Weights of a small transformer language model: 1.35M parameters, capped logits.
Each number is 500 + 25 x the weight over its row's rms, rounded and kept within 0 to 999. Layers, rows and columns count from 0. Numbers have three digits each. The size before them is the row's rms in percent of the matrix's.

# layer 8 MLP down (transposed), 256x64, rms 0.152, rows 250-255, columns 0-63
090:538494503482442532533468503480528498500511505522462524531515502514475496482501515537464495524495487468437494523480498530500519455475483462503519526473474492458490547528519506508519483489464488
103:516507489499514520517523510477508498465509488511471524517508464456504465516504492529504503489517500462470519483542548520493548457538505469508424522465513479507529546502507480500493462514478487
096:464458494493485491510522499491505516481523476482502509528490472466495506516505534476490509487516446520499529489516503525526499538463533467530467501480491482504555550536469534482457465479531470
127:494486553503509484536492518491486513465495530531473476493468491478477464462514487504499490528504491505479513515541455462462542539510464538503486462495476563511458503485477484515508497519488484
108:479502501469521520466480509549485520508499491526487483490466563474513533494546513497505487471495487503455485525514503503520432506498521481535524521549505535502499516475514500501493452465534524
086:521525536496479515487477468514525500481452506462520523497528539489496535520488497477521491465500450526578478497498530492485511501513478507472503491511513504459516481460499497488487540540466463
# layer 8 MLP up, 256x64, rms 0.296, rows 251-255, columns 0-63
102:548520470446502482472507489493489498487453508505472491503506567520471489473489488492498557500506521517513480479438495489507495495488492539506454540515528508486482494498456465462498526488495505
103:483502505478486473503469487504536465518467516481535503519495516532531460498453517485518505469444458519491529465531473508495521493465503524490546567521508471533490536499506505487500487515483510
117:540519484517514522526521480460489461497460512493510498508531501499506501510482479466466439482483507480469506526540558450503499510536505473496495478497537480457526493475497476542533516524494504
106:500464459506461507453460466510503493492509510479479487518464563473527524517512520518523470484493502557497477499512497528503503483465513492544481532499480524498517469518520480472442476484513487
087:491519468522500478513499542518522502482507507507488491497498454485509472495528482506474525485476520475464535531489508533538437504517505488546527487508468475506476470543516526490551539448507490